python train.py --d_model=192 --n_kv_head=6 --lr=0.00102
Each number is 128 + 24 x the weight over its row's rms, rounded and kept within 0 to 255. Layers, rows and columns count from 0. Numbers have three digits each. The size before them is the row's rms in percent of the matrix's.

# up: layer 7 MLP up, 768x192, rms 0.046, rows 619-718, columns 64-127
# down: layer 7 MLP down (transposed), 768x192, rms 0.0283, rows 619-718, columns 64-127
up619 100:157145103122163118146110156129138127125147126153141126091119152140120111110142146113094102147090135110129125100114153135080137153134150150176115121130102123136147136090142152143154131116115169
down619 101:122136110148126086112156117149115125127175146124116155130133177129133126142120117101133141147136110138134128131123094124143114101113144132098096110120137122144103128147136114167140162100111155
up620 090:146133127079171089142111121109167133142083142094089113129130121159135163143104148109157131111099157154174144112145131153128121111163076136151163156088116099154106164114097163104174143156097146
down620 094:124137141157144123127127149091094133139113120135111125095185082129144115142108113108153090155124127115105150151098108108124116124066146146123162131093112149132110188129148130119154116098138153
up621 093:123108137148158125107090122130164144148140152141102142123081151120121156131126124141137094151156143203134175111111152137159116149078117120169102142081101091120120152125124112144136111110107098
down621 097:121085127137118122133110162118117131147173142142134158104113163140070129117113091142169147148124118141145134124116121170145116140120125119121071101126144124121194129170092131110104147137149123
up622 102:130143076148138150152108132103122150119105166155128168113111092068086118123110164133127138147142106123117144134120141128116144116114099151115174101078122115155127162119143156171151124165157148
down622 101:128132126115163147147145148132083078129124116148096159095097102144121151130076124134116203149137105148077145159102134093107145137145139108135117093129149123158135146134113102143129168143155128
up623 101:153095108138099106163103124099146128123166117137175137140135105077151141131150113129184132133096127152129119106122103116150151133126096118118143112107076129091128133103175119082079136114131178
down623 098:143116130103118137182111110152133156128140109156106147150147100122135136122174103124099096141155120103156071109145107151144103164123105138128089156062091137086091127113098149093097132068143116
up624 099:115096132150093127115138145123117114147149122125120110154103148149088132116121117135132115130075102145095116129111141127119162103106097132074164140094112164150139105093167093118171098105122107
down624 101:145140136110136113178112088159126142120151139137115179107174112125163119134195157166148120130093121101129138155136134149143097115111108146148121147172101108103108083134148144146129152177125146
up625 095:121142117154120111138164141088130128124119125115120100102106100137105052143160147131110169133135130150125108155123142123103109132176162133114147134142102149122119151171104107163123153170113176
down625 097:162131146143163123105162100126175156097150123150161113118117142112106140135112142138165130100157120107127127103082133117131105109102099105124118159155128116105160148123144134097121124152141143
up626 096:147123116147131133142139116157113148117104112098114139112111098161125144093163107158154094132065117169121178107166117135144097157145117082132111121123139126175137115134128101115101110150098097
down626 088:111109098161141190148126129085080147148132101133120120140138101147104113142140129131123140171114100123067116179151126132148146116145097096135103147153140139087109109137136145140097110122109112
up627 095:091095113103111119136120084110127124144139127100172115117137149063159140135129155077140175149114134072144154165151193131133166133124106134092155104151150085115131121148156109099128115146134138
down627 096:136114132136142086107113146088171076179156125148131155111114140166135125088126133125140151111130118128122111148145093145151081088134113111101125158155143107125113135112101121175150146151112124
up628 094:121131116103138139157144115146122167097152116161149147108138087095120107140146120097155108143121125163155132144123152138135116119160146112142123140094091130126151108159179103168154167163104142
down628 086:135105137109108095096158146145104116101155124115122110128126073074174087123111137135125170117117176141139128152166068132166143047159101114148162126139164120124106141092127139157117138146125143
up629 097:122148147123104122142133125105136106154084129145127137102109158129106152143137107113171107093143072130136172138138175138039118112131142122133161116135104128135193171140155112135153132100113079
down629 101:162128135097109138115107128128132070131108114138070139139102121102163138086126107168063159136120159119126119128138106164173079104143180136112093135117145127098122118137156145165095131136139128
up630 095:108132139144126150109076094140148150095141135123172148140161101136087131110140149138169141165133113142169132118126128092170089135117123157179150104119129127125125100086138098109106134128101142
down630 094:153126138117098114120143131114167156139083163116092134125128090119148100125148137145065083130143096168092132130129114087093126148130131102094140146101094141171115125113131166125131113144133108
up631 095:168124174119138157164111120095126147162103166097131119092096106080143105136135135108100126176114116137113117104121114136098110082151154082136146115146137145143150094110130090129114149116135139
down631 099:114155133143145112164053114111123157149151153094137158132156082195132115126151123133079085119121127175145120148131140146131132103116132166072088137129130105090119093101104130131134147142141098
up632 100:142138136136122178130133164078158139119121069104132147149079099089156148119136165133129129104080122088117159134142154173135174142095136145091169169122092121073116109138106131126109092148141168
down632 097:108124157141106142130132132174104103114142114129116129116170100115133095137137146100129186155133148148138156121116125140126177100146108122151130122128137112145106101133152155131118141162166105
up633 098:144128145172124132133133103117133115077121110118147127159095139165140124153132140116113166173103101141166088098123095153074147127092119078106118097150147100124146159141158165104128157109150169
down633 101:158132096112160108100111125147107111110178141129156143141082127118086174149128141099126153126156106125133120143107099133136080124148193107099128125146149152125073136143102104120144124139130125
up634 108:138128153141155153099112127144166103104146123047135103131121117128171137128108134097116105144119109141133110122113163136077108120078146115124140115113135162132143116117154135129103133111105135
down634 106:117107121080149147136167099110106135083156113148093143160114150158148124107102134135151128134095181154085150099150109146144114091128115134159142129131132076159131112139160131122099103137134143
up635 092:147129133176166156148100121132166102122166105132128125106136100116121096096153128138138080144163123112175151083132108097124058113174129134158097138110112149142125079090117131119149134108137140
down635 090:095096134153105136131123143129070105169119090147160102082161113079119134097121133117102157124154107153099116144143117140149113099129140135114114112169140095140107132124070103145143125108117146
up636 107:121145133177133132157153142126170140161133091124123128141147140103119125134127107128092145143155187111129148118081112141135126130103143120151110158142090081138116161058135082099145151114140152
down636 103:145145150133118153142085110171091105123131142138113153109117157088099115133110141138095120086140098118164114140112174106113126158133157121127118074101154082141136144167139106133169142125135104
up637 105:127119134158159141125134092111151169122115113198136152128102135115097105162104152079109123148124090163131127135109157114091178115149127146145187138144124110113133146110164099133131147108136152
down637 115:115150102149116096141155129132124096131114147109103128142137107122144148127153128122131151133104152134132094141158151100175145152167159108134123115098139117126174123124122112142107136146141126
up638 103:168125103125133163121116120143097098112115117144173167085107134117144125134120116128142082108097135155175149106103125134122101115150119085112117201104148124139128127108126109121128120104122146
down638 107:115147139159112133086092140135150119075095159118177121126137093116174104166076135085101156131166107165125110154140114100103126147164134125139147127143119123164111169160173101139158120105168156
up639 105:108088160100122117107147116135137101155124117137125140106087103100106111146095123123156125182113186129185127096152151084150142129070125137104142127124095136134186164093120128117121121129067132
down639 102:116135177124159150139123140137126101094131111092157086146181151098126119106133135148133165135118102132120117098136150138132135069134100109159122105125160142145106104158123141170119108106122149
up640 099:132108108147146086125147124135110091123098120123130137069143136151150132103118088128125104089121115090094078134118182114116134126128150102141135120140112123138151099114124094147124097116149126
down640 100:103128130122130130174087087139115120147153118154141157145146109134097210108117099149152139124095127168108154121178160136150127105119133106083151115146139112102129124135084146078089132136123104
up641 094:112130097165106098105100127104119104151102127127136153099147091140104154109127122134146113137091136128105120130062085148136129150103120143130157112107123149137118147114123128074115123093166110
down641 088:113104145130131129159116087145135093189138135134114117093138104136136127142107173134138117156110144092136150122138139150138123130120139115091096142118103157063092123142104146171128154110135197
up642 098:162118115146123130133101103146118142128119120139170141085127150124117086128134120135163098093134127147157150154114126126143126136079138141124094077141089113134197119072119097100151129130147105
down642 097:139131136145153132186130102105085124121139127158152142124117200153126124145145115126054151150072099129123115101096161151115109158137119110098120132116161167111110151095131136133118131142149139
up643 105:125113188097148128129141105100148134088135116151145126097108077110164101088133122106123111168094139128108148164114103102145152111138132135068147152158147150147107138129114093146140131124126149
down643 111:086138148134141112102136140156142113160150123098112090113143080126110143139096134088133141170144124120096135129114109109159185154081108103130164104123104123128160131130149135141125102123145117
up644 094:106159157107150107107100108101108126094129144108118144109112109084135119101117145103109074110150118124129107129159156119096114092164096128144126142123132115180120198110135117154123153099108140
down644 096:155133172122118157188171108095145094083123165142111128124172138146133145118067125155094144133134137108128114160148163109144092128142079113152123102114122131154139113124100147109129116111117142
up645 116:088111133137158114136135138138161165096121089125154113132121093144096178098175156187155140095119139141147143117119086118144147111109131100133183143107092135132190128055154115112138121144161147
down645 110:146093123119182164099151146133126140091142116131168128147133052118178129129147129106091088078103104133104130169121106105149101180140109142167126137143163151113107121090146124141131124114146112
up646 102:180096116119174121102148137144113123148113186114138123133108082113121124158108145098170117106119091161139154047142097133090100074108127163120135127135100162124153111080109110113153103115133123
down646 106:136169135135133117156206130113141072097131126148117145146140145142142094118164122131099148112110132109134148128199127110130099165164123150149154114143137131152102137104137116135153131122146171
up647 101:154155111149161154134075137128116133120093155079122078158138145126134119121114123140091150111149122121145109123123146120118123133107168140146144150170141110135110166147109102095130143151166125
down647 098:173121115116104121110150122100110158143145140128101095113105174170122141160112101136164102106213137096154125131120118136083120167100140133137088161149146129145096119126152146088116160105121142
up648 099:130094130142100140115153147139164098116089134163153138156143151099129121126112123088132140124089175168148147137119112117120126134116159173143158140154132126099125157094149120079159115140085172
down648 103:115106075117131130127135136119128124127166085144082140112164085092120127131154121163147138128123126140136128137122089088120064118147130157132112131144141127137155081138155163161153118101097104
up649 095:121090134129091110129117115112134129134135162119074134158082097109135131092185141134121101148148141171151116118129135086136070122132121127123152116130114121177153136098114129145152135155153130
down649 095:143123147082143125132096134105135125124135168142115112103142134129132108109146146148175141106169084087090112150112116095131119134162099126156138137118137130105156084166107114118088120098119129
up650 100:123117158139172096128134126129135094094084131127158109117071098121152142131118100112160148092118125167121155136127162140122107121148109086147118107103142131135104159146152148127152124129106108
down650 105:083126158102083174124137157125135111111133119146169109139184112150159165143138103118117137117163120087125118174120153097170094142099111107108110087137159118101132116130094111106109177147131116
up651 111:124093136158149111101138165151124156115146106085172103130107141092100104153108126127152113124157183108146119166121077120111162112122130121139149156111106112095111145141140150110136159135137132
down651 110:132116159133118165121085106107099121141129164124109130164130114069151123150104126132099117121129101120111125093134141123157093125152141110126117107154144124130100133140151164114140109094156139
up652 103:163137162139154147151133143134147151107092111108182072117127159156084161094138121155115116104107094135092134121110120170123141110084127113128129147147124109140156147119145089086120104102140099
down652 100:146121101160110141107152106130149120132118142142112143133182138139111157103120097148131137135157166144125138103148096129095133153141088153149163112160152114075129098112108151118181146128117151
up653 104:117132134168136151147150128107144132109094143154148136138091109089117128150129117091105125066126151110168150113081127130168133082143145106132138146123140119129129138118167106146162178112160173
down653 109:083137136128141144144116162129091143156139094130150111114163113133146141132145118121153127161116135137116103144140129127171122124124119107138116105145141156131142146111117136098141111155150088
up654 094:149107180149147172128116098136112101099116168150123146094154127108128108115144142116127140072133139134134161076149090131108157061095139120109163117151138132105120108143158088139115164116132134
down654 090:113142156121150109101105170097140144087117134119120092127111128135125090150117074131139115180086153113148151184140122134090157158143108134111150131084120101106097105166108154148117106143144144
up655 096:128140144126129117123104142098162129102079113118104105141131155134116115151084171156155090088144158142158116126098157118110159146136129166145155128180093111178143146119177132086155125156112126
down655 104:154129154143103131108126111141133106142154138107144092081127191160113130080139090082147095117163143083154103172120056097134177111138130092114139117107131130148136123114130111115134131136113118
up656 085:138101127175166115137109098075136143140170174113137132091096161142093160134135123136140096138107156122110149108156171159127111143114175119118154138183128113149110110103101110132152111111126116
down656 087:124128114089107108118121149126133127142106096138123112126130249124151153119144120086129130126126127114161105163106115111155143138143127132137146095132142152129105130121140126102101136161149137
up657 099:125138141109144098101155109126157112094093118145144113123134115109117142135133144101123147125136172145201133093152099117128160136107167115141122117132155101151145163122165103155136140109163153
down657 104:123107101149136159121106132110135112126090164131140129131161137133140140121160102090113136118132101120088124187144107178153140117163143136129123123143169080159094132155131124138088146124093105
up658 103:152091118107150084164142168142124137123092114093136073107116133059105139135144096110157107155148106132132116079136098152112131120152156157163179133154141126135109133110145137151111126159141157
down658 101:077120112161110087136141164124128106114155121128208128141116122114127182116145103108175118120093138086118125124151104101159107150153119149089148151157152180121125135137167132140173087115142123
up659 088:108148184089133137139118102139085117106099142124164126113147123139146090169145112110089122105149108092131139106112119089095111150136152126118140180180092081113148130153142080129117166136126133
down659 090:136140154096123129154126139159144147149138135181114164117150090140087118149145112132125130146089088146090138133126137133107102117128146140137075113137134155114069113086092145158182105135134128
up660 091:155127108181115117142124070123171098083112098106134138108107156138129108161102143132160103135113159115139107144136131140121084112104118151098138125129144100165125128143102155121146133141156118
down660 093:117114155090115185123159131133099154115141130121111115136200084157165141135156123127196093140124104133099111117161113148137113137119137124107112141135090132144156136126092138152143125158149080
up661 105:146134155122166130166127087126158130152119106105116129143143129104112111138108118086144119188146141096141114137095183096115105135133159137111161096131131167123135121101140158127141112097171125
down661 106:106137143144146114111142138162108149155129144158101149094120147085123126160176110172129145119134156160129146098144137144129133115145182110126149099124164142144144128119142119165136115104084148
up662 121:131138147182127132117106158128111126140090140079123111120118125112131127125094141162161092119108097101127144114106122123139121087119137107136145119121128116128153144123147153067105156127098106
down662 127:136144113170140105125099118111138149151106125088081115136134147169109123106144084140133099150108125129135148130116143165172114125111150148129079142120141109201161092164095128114102084114094098
up663 096:111139140127130096073135144124129178138147154090163108117098125160137108127132113159103072116125121135136171109130129145084133107153135107144154159118088145099148120131171129088105098096133140
down663 100:125146075135128125142133082108114094152156119126076126189166117122144112103148116149158103102158111122152143129126145143132098171122103112127119103151110135093101111118090152118101111192138135
up664 108:167116149134149124095145147122149107171115096107151074131123144134158087116126144105158075107171173149136120108087146107119129134121125112091122073154131125098112127101134145089099136146079118
down664 099:118153152160108121118082085147110115123114146140121056114161202176116170129094157118134124132137114120124146143131114126109132097140145111134128115128117133103145143109115155123107129146143087
up665 094:102114100134130089148103071147111125137141146154114180115114130159119152149108121110150141115151102159166113117146144136077085131125131149108098102133082109136169111106103127107137146076133112
down665 096:118190106121116144118132141142111110129153097165109100131159075089107138113139139132169076173162136105126122121158127127125151117122093136082154184128124152105105139125094166120128134123141151
up666 116:105107124145126078150097153077172126096123132140148105118091110118140127118112116124182122128146098122162119137085153102088154146093108153137151105150098151118149098150114153134140110093126122
down666 112:140089116119145144110127111142156140113109119125081116148149100129167102078089162165132130145139107099131105068144098110108119109127143131141178106138114156113105113092144115153145113165147091
up667 107:141109163112157133135179146066125131163128118070126111143141094152135090133150174105124133125096100123137102139110134160092126123097155106104141176084102118138122141159150143137130132166101131
down667 105:118103155081121106102128145116164114090093149120144078136138107073173169145121144124124102154132138204142133168118106112143165115114116131149166150120151132163144142143178131145138100134100092
up668 100:125115116116179167126132087121106107096079125141131152132080118129094109144102108082149106079144098131130138140132172131120106105152167122141110094187131155104099106112138102100169090133108111
down668 104:113119123145132118108162132165090131133128131106118086112137076107147116143133098129118162109148111174143129140133096124143133154122111129105154119139157156147155128184153129165099103147136148
up669 085:114115198113102089110087104116171111145121132118173065168154144129152136136110142118162149150120151141136096142115152136096116138151156093124106111107107120157115127141140076139137077147115105
down669 088:100140113127113134115154146125095170126103129119105086129090148159142144122139103109121144120152088103146107147150106113170110109116140148145159117139143139125091126133143148163116123133113103
up670 110:177106099083106115142153166064139093110087102137169135105085145100137124167079152119143159133137165134128106108109142179082156120118140112155141127120149128134119136137127134123125149122117139
down670 113:122158063096091165097134094125145106105136119151190123127144163081153143114123149101100154144158131106125116147114086111102152151140147132127137114106135108163131118159124111104120167125120128
up671 095:129133106120152136115093156081116125073139139092142139090146096151096108157104123165160133128103113136097164114158133115174110142118107139140147089104112126156107100117113125111116074175114150
down671 099:102107130107117159159164139181076109153094124176089125131162090120182150109139121115116131147156115152158104124126135092148147141134099129117119149147099164135120135153145126113151137131116132
up672 098:118144121135137143122096097171160120126153133107135085118105080110152103135117084117125090159115176115176131151117129116128102158108125149161158125130131157114136094098167117102134116106147115
down672 104:127120096145125160113122119097139172137165155157112138116120090151085121183110109121063114091160151104125142150141104112106170160169143124125116146110127108141153121123149148107103130154114097
up673 106:137086098123103098110135138142113146121140154114156089141114131134124161129134140140172128135163164167150160091141076135148155128143157126144138124104162102132155148107085111097126133112167141
down673 103:112180140155105150154108137133136130115102163138140095096139198114140149149122104139085157162176122128139129175167107150150119112131142130118111121117056114120100119136155132167099116154120117
up674 099:137132130133169141160122145132118125110103126131116139101115097110142117122119103118120131128086123136193169103156171148150133117116099125096162147138135128182156092137177126107105131107118101
down674 101:110112101158128124083119146108112167143145141083069131104142097119169156138093105110130110158132137132146119146108110157139147062125137111158136143153141128127170115136082134129104074073102124
up675 099:127133153130102125127127108112131110133111123145107099155122133112099134132096113104186127112147106129100124092115094145134120096102130112170147144167153105127133158129152137127113173119144129
down675 101:151158137160104114155096184125129154122130154138138112096125140125114081068138129143122156154075131094129111115133142116139127118163124128123111131116124153156128122147116126120157134162131155
up676 107:115073153117102099078135128146112141146121137105113118096142056076137140166108121119122094133139164158123143148126143108134129111088144123152106152113083106134135139162176121120163107101143166
down676 111:134140108147143143173172140170114130137151081161111122121101162152071131100138125170093113195090149102108129138118142127160136127138130122132169112132130145113117142131075121157175155141111099
up677 097:129093144146136092145127116094147111111113173097163129089097136106115133151099128158149135080086081153128167158159148090127133143137097164088124139127122095117100113151141125132137129157121141
down677 102:145119100092118100118084093158130158128165135134158111126134099107081097150127121109109162137128151109131110135156094141129135132159136125149143157144138135121105153140156152123101087150116146
up678 091:157102151120127108156116107120133108158127114120132122136086096101117112125099133121179125088101150132145143146118155085134082167142130129078113147168095161098106118118121109139140136145107150
down678 094:134099081109111128114140160147104109138124144108074126112127099140102155120133148150172146118161114131135077165123132113122116116154137099128106140114111114143074174100145134113108142107153100
up679 096:111153127141107173117162085092144134105115136158120115129115154155146113118144141130107093155133128127109090093145118144096140116130089149148114113130072118136116175093139112152112105079093108
down679 097:175090106140132131072124150196087148150127115134158134150121146153098107134119077145124159147150109128110141154118115121111123170126121123137155136133121153127113147118122114134140148221123126
up680 092:104159158143142168134128141085141107135154117126152122086112100118106105132140154160152117162103131104130116115101138131119138115154159140181129155125119165078125109111149110129148115145117131
down680 093:131144137150139121130128149145184086080144172111113132168196151153134147157094129114072128104085141170108181160135164103148105094136116126137106099144162140149127114124153154133107102088126113
up681 108:139113107119145118120142087100135083083102164125149162103080131128086106121137088075143119178154112149102167178130130160071148125167132148166111149114138158124144101083123122091111143126108156
down681 112:091135098116107094107140121122127096129096157124184179150157132102137095165131103115090164119155115133143110130135153155094111163200103138084114161128122191093096140128123105122133125124131154
up682 097:172099176130175151079122117090141150125149132096123138158099134159119088130073165117135114143149120104123099147075120127132136150135115129094116123167143114140130121123107142148184139115129136
down682 093:095172103151171139140147111140089079090178175137117105111082166165130135131109129143084137111148102165126090132115150090145140138121117116155076139142161145147102147117119108128100145173111129
up683 103:148136165134127180144115073120147123154132109154095152120072099116127098143103153124126129153116100143169121104121149136103105134153116133141155124152099117131114119081148163155106128145088098
down683 101:168117095097127145157150159110087134109107175125132138098145132175086186104175118128153084132089128107097085151143131100120132114117136112101057116099133135119154093131143110108125116095161131
up684 094:103152158134110110083150159147108120114126131158156075144111147107146148168108151100156096109110116127144152129147137142066141124110098105105129138070051081120161171093117100115133139153097100
down684 093:097135164073130111116121113164104104117177137174163135133125131110151111083123079155127137097123189082105162122142130106154117102112156140099146131165117143133110138109135192157115091148156076
up685 107:134136122164130110108125117160121146122112140147128116091098121104102077133097152107138137139118122140147108122094097136113101142145085126104135122162117157139164131070146141104170099147109151
down685 109:138137156125130158127111147099128108158147090140167147168082086128112162094095128129125105101099156119134191152174108127113121142112133145076156120121129115134163190120139133118133139129085101
up686 107:144095133113165096091124136138106122099092129156157126091131093133167094118139124150167163165158126137117126112157151101104086128095124128141153130118119182131166076105115128122144116145151143
down686 116:106091137144139115170169144094153136121129101084125145129130120106142166091106153116159137092097134141099117146128163145126128129074100179107104081144113146138163132103079138090071126165157133
up687 095:165110133160128144114083146135183156122129140118147140103141150119118161125131097113184120147120109145141098124103135130158148061159107160143175125170138130106144133113127088162156169075135159
down687 100:160147155153128186139142109122157169103142161120099118152157105138155156158118139157098113115135135142086176138109137107113113150145132084113118147110125145085144105137089123104119119123127118
up688 087:104156159162110115124086118134124141124121174142141103135122112149130113164148149148117133155147121105084076106123133177121145126072151131119127146111127108145129085100096131133192142119092101
down688 088:128149121113135128148122141095126149098140158127144146106130121094081148118146115147132143114125191128092174117110129112132173087198128140138119122165129154156127128166134146088132127119103126
up689 096:177157158130146150148095124135147139107130187116169150158111123135114091101151143116130133148109142120120110103174159109084114139130113155131114127117129107107156106140099167131095172144115118
down689 088:121155096184166129107120134158083105110143090118143114133135145136092108124113142156151106113102120117177161115120162162178135153134136133170130122108141151167140131082169131126111119106113162
up690 101:157103174088161121103146161137136115120085121091117100103129091127145091129121139147130109114104149105108145144150149116093171128131132149162141115142155091126133092076146154150155115171132108
down690 110:113051121097150167101128101142151126154128138146138130137115117149171120145114149138156149113115132109134118150116147132173134129148086132141167143088147128148174149081123111116146126104161130
up691 107:101163171126126122136137116084150160133162152094152104146109124145143146101127136107140134106149169165121133090089157135150159070097110120171167161084104118143142131133135123146128149131090163
down691 111:163156098143146097112127111131168077132136168125125115140152101123109115115130154123106149080125183132090146146105093121136159116154119113142146124151110116133137182153107137128142134168119145
up692 094:151130125149112133118141121141153112132113129144139103170131147133121100103151150148149178177112080145125086141148137113148123140067153095156181097163110124129137113102125119134154130127167125
down692 090:155170113118132127103149122127139128128171112110114157151124134174121142118125138105123094094121136144130087119121147125109138127162107115096080148123110109177126094106131158097126173138111077
up693 087:151130112179116141104157097128141091132131130156144117109120145155128108135166103136157122168122083147112124128116134175127140150122099154142117153113119085122144151132107165159116099150138087
down693 087:117090139150148157108154166090152163135120102110159155140096148112134142121075145126117108143137171116133156144138126074144126135124169115110139117172121201118095123094111107102143143074121158
up694 097:121102167115156126128122144110137140101101158103142146134123090133161130125134151137137115134098119143154111118163102120163145125133166167170141116153142073145140154089136133109093138105136158
down694 098:118143128160050125111134151087178187123100151132113123120106128137118107119130150179105125131175130151133105120158135120091132115121126116116151152134125113146111117143152133125128154141123178
up695 095:137099153172153125130087106152095131150153145141154148149102147137133117132124132146111135104098106106116179090130160108154086140107137123108096140139123131120105135136138171074118152135085122
down695 096:134104111121109120120165129079147135137148100147132158142128103115119154134120132075126141133113114089116111150127084139155169141102141097129091114116128133123132123112125100191107123122172135
up696 092:112147120143105090114130150141142096118093167147119170134082110127121138152105142111150136135169093114172103146153183089134118136120120109144119105157092039127121166111131163139101131132132089
down696 095:121144088077133086106129131138116141118146129077146118120141099117130121139113131143143106121132159148130177124116132105178156100163123136125092112122129161152151131115146092142109118113125155
up697 101:169130166173174112115129108150096119105152124079108090136133133131134101152111139094121112101158124115097145128109153136137113134122108143171098147116149117133137113139135136105137092132099132
down697 096:109101115106132069134148117117159112116126152160128139121136128123105115121139129123156156147095173141095137146142076119129113091167096137100133126145128157163155125136157089127114129167171141
up698 097:163165148159127127097147131146096097132095097113123107112094144143145106145123163107142136094100121183178128108126123113158100077113129094126157103110112107112117079137075115143109144127108116
down698 097:151142154148162118162087122122120155103178135143136129134122136153093135103121117106107156104078115109179155167197131144124108112143113119158101116126142089163131135172139150130103107123142132
up699 111:115156152104129130143139137143121117103117162109159089147093103096134127140153099133115126126130140141147151120100125097114114087146168126125150100151109138109152097130153107080156112121134084
down699 120:149152084131159123124098139115137140159095175115168136104130097136125135145132123129157121125107162103128120135087116148136095133115131122131119170158164129167120154141086121091121102097130093
up700 092:111154131102123147122132087097157135129115134128122111139086118118125149151121136131111110145102154149095141070138172133154122130099148176127135119098131062113150089115137098118153112134149115
down700 090:118150116142111116097091143147119110150121164099148137124124192176166122108109173136131144148132107115124110163134115141068140116140138106120121127160151166170117146097126162095112114112107129
up701 109:137144122172125106142121132157134132150136125090108142142100112103147125120126118121122119135169103094137162132064133127153091119122120106126106123162113113157139120120122149089117163120135157
down701 105:136139140140152169096107149127184152104126124139123157134123127154139129131129169153122132115107177173095103125172083109146173125159128148118136157123120158134101115126168141112143101130083185
up702 096:160136169140111152136154145166128129138087097107120142134104142152082106153129111122123138093057165097147152101127130152118124156156139089103139104119145145146144154097132150106162178158179124
down702 096:121122090130180121111130150106151128107147125153118140134167165123196124101117126135114114148157144167111121125100104086113143197096161154120115154116121139090084170137099115166094084137131170
up703 091:118123125097116125161109100111125117151089121118141131150102118135120065122151169097113167109105118095095154145139105077151136153108139178115098133132134127099143144128139134101178086136151111
down703 097:149127095137138112138127125112166104104122095112148138098147118145132133174154143156132122140144133115078185146128127140148096147185115126186119118130106149082107159156092145143153101107091108
up704 099:160147112110114112152106131151156126129071132121108075156115155160123114100120089095140143154123120108130132128089091093110129145111150142116127152111099138147140108141163091101127136137152130
down704 099:130113093157156147113100126125114150133146116139108138084117161084137152130165135125141079116108118122159123140102162137127144153088112163128115130114106103085110140142135154147162085152123132
up705 096:158130120142153116125120116142105109157136135094115128105117128113122113159106160111122119102105097098101140134098104153102118101130121153113165103137120116115084116081139132110124084117073140
down705 101:111154085166137152106089130127122108100165097151138104130169089106126172133112119121079088129130100113088145116153114147146136139130114097143197127174149114102096136124168129141070133178127115
up706 105:141150140122145117137103167137131121138113148158151098115083101117147132115148138128179141117110121157099123137144151103136095156124157169125162155171117124103127122057157131121155102125105154
down706 105:125147113092108105128163133126126102153121090146107127173133111155086160144143129133162124158147104169129122106126109128127145104094122117130085150145072119156117141143114096109146114190108152
up707 105:138132149118106129127141115127152095148140164150113117158115125105089134166092140095138154152109085136120154120128092137156126132100140131126143092111136122152119117121137126131153089133180161
down707 105:152161134149127132143162145099111147096145141106103116110108145185114118119127112090099135169092098127106126161099109127147134156147142116088135123094092134112101162117116153148103114172092154
up708 103:118149094145101139155117108124126169139066104160144101149101119134151111124145100157140126143072105066176114151106106121116150139156117124105117153143125143081194119119133134128119108131144152
down708 103:128129126142153095139101150096115122120171096084110146123097075084111159093121119140127121114110148173084160110121118123159083131151122144137122116143123163102121138124127132105124166136122127
up709 102:176118144115100123144091133101151119113146139133143068165147094103102100105097109141089142094133101172121124114108105116108122108122152149137110134153112120129159106161120130109134158113151146
down709 096:129174140139153101139148124149128150107128157148166151144116113135101125168164128134103137161172122120145139151148098147108093162146124104120117159132125134085095113094090132116157137132156089
up710 102:131079146160150128122092126143161147097140124148167143156159120097100116158118104104161075111118096132120126146101119127148127161147141138144162075123071172121130137109192089161170116073129153
down710 095:132154119119184106159108113169130123132118142110105122141106150123116138087093133130116119102118105099119129110084125149137160139133115120147106162113114102126101121127104136169176120201119080
up711 095:164112164135128117122084129125168131085131182081138147141132094111081131109156117089104147148123091160155123154131116140073110105129098136110165156156115139153116167146133132101110125121107138
down711 097:087096168137143106114133091136134162143162150102126111088117118143147146100107129119101110111141140150123094139131074155161169093152127114135138143159127129101149116120133093101117112095120096
up712 097:169138155173121125112118146140153128105122134119142134150097107138091079088157153175155090166128126104106092110094154150164121139158137157136136140121073101108133122112179110133095128133107112
down712 099:179123102126131156148146139128137135106101124134130127106146092132142177146093156127125137161143103104065103106145118151135121139172167115138102149126146123100119167180070143153145148124144177
up713 112:147105120171123155134119115164163123131150125116150084089120156099119150102106097100163087123143154149137152125106160136122100092095135098102124102165090099139189105081152134097120127092152123
down713 102:127171158106121147158144114091126123078166122157146140131118194133100081155148155168091157112139113109126144108134127111108147126102122138143093136160147135060086131141150121147105108191118162
up714 102:122156168122112118149119115110130102104113099145109131120061146136105142165141154093165117131086128089101166133128117134123139110155055095102134183115124145176154101118196151117133135145147115
down714 101:148092145118120115110168137147106149150118129141123152111138102161121090122131147160094098127139104152136153136151116139109082159111084192148114110111117133095109133128074127161133145119134100
up715 102:153154163108118120114135141117130121146138133097146108105111148130125100102158158170083146115092171130126161079148120124103141117094105096125160151125124096162160176132133081119128084115142124
down715 096:119138112122120119110085070144114118136128147127147109126115166121137131131091144118111159152149099153129086075124099121107106138074095136175154146084097113118111139139142159170109147114163151
up716 097:151077137137127123121133132128159095132149089103151096132120093099149103097158147133122146108165149125163167143118099166123084141107161144180127134099141096135118152127119111167168124167134130
down716 099:162133112129160125183094095131151170110118126090105145161149097188123168118155092129100145142078181134112162135082130143125130114085107135117128157140128141099113105133119101121082126145099123
up717 090:120136120162116100129164067099134139129128111126115149117111150155106108111153175104122116158136122134162168134178108146132129106145159125090135138102108131153123139135109151133135095140167091
down717 092:129129138105141126105097113143125134121139084112106142148168174118136154150144159097166104154171151112064106127137084133120114110143110133139118156157082122115158162112100127146117122142119174
up718 093:136143143143108128163152165125091112114122135106143159142126101114151137157103122107128080156139121152135105103078083156126140105141157157122143128178129144175178158114166138122110142141096126
down718 101:128105108064125124125105089118159153123150120135133133145177128108167153096138145175171166125113143128092148101139133101139147082108148156147149138109122153133053097126110166133120106118123115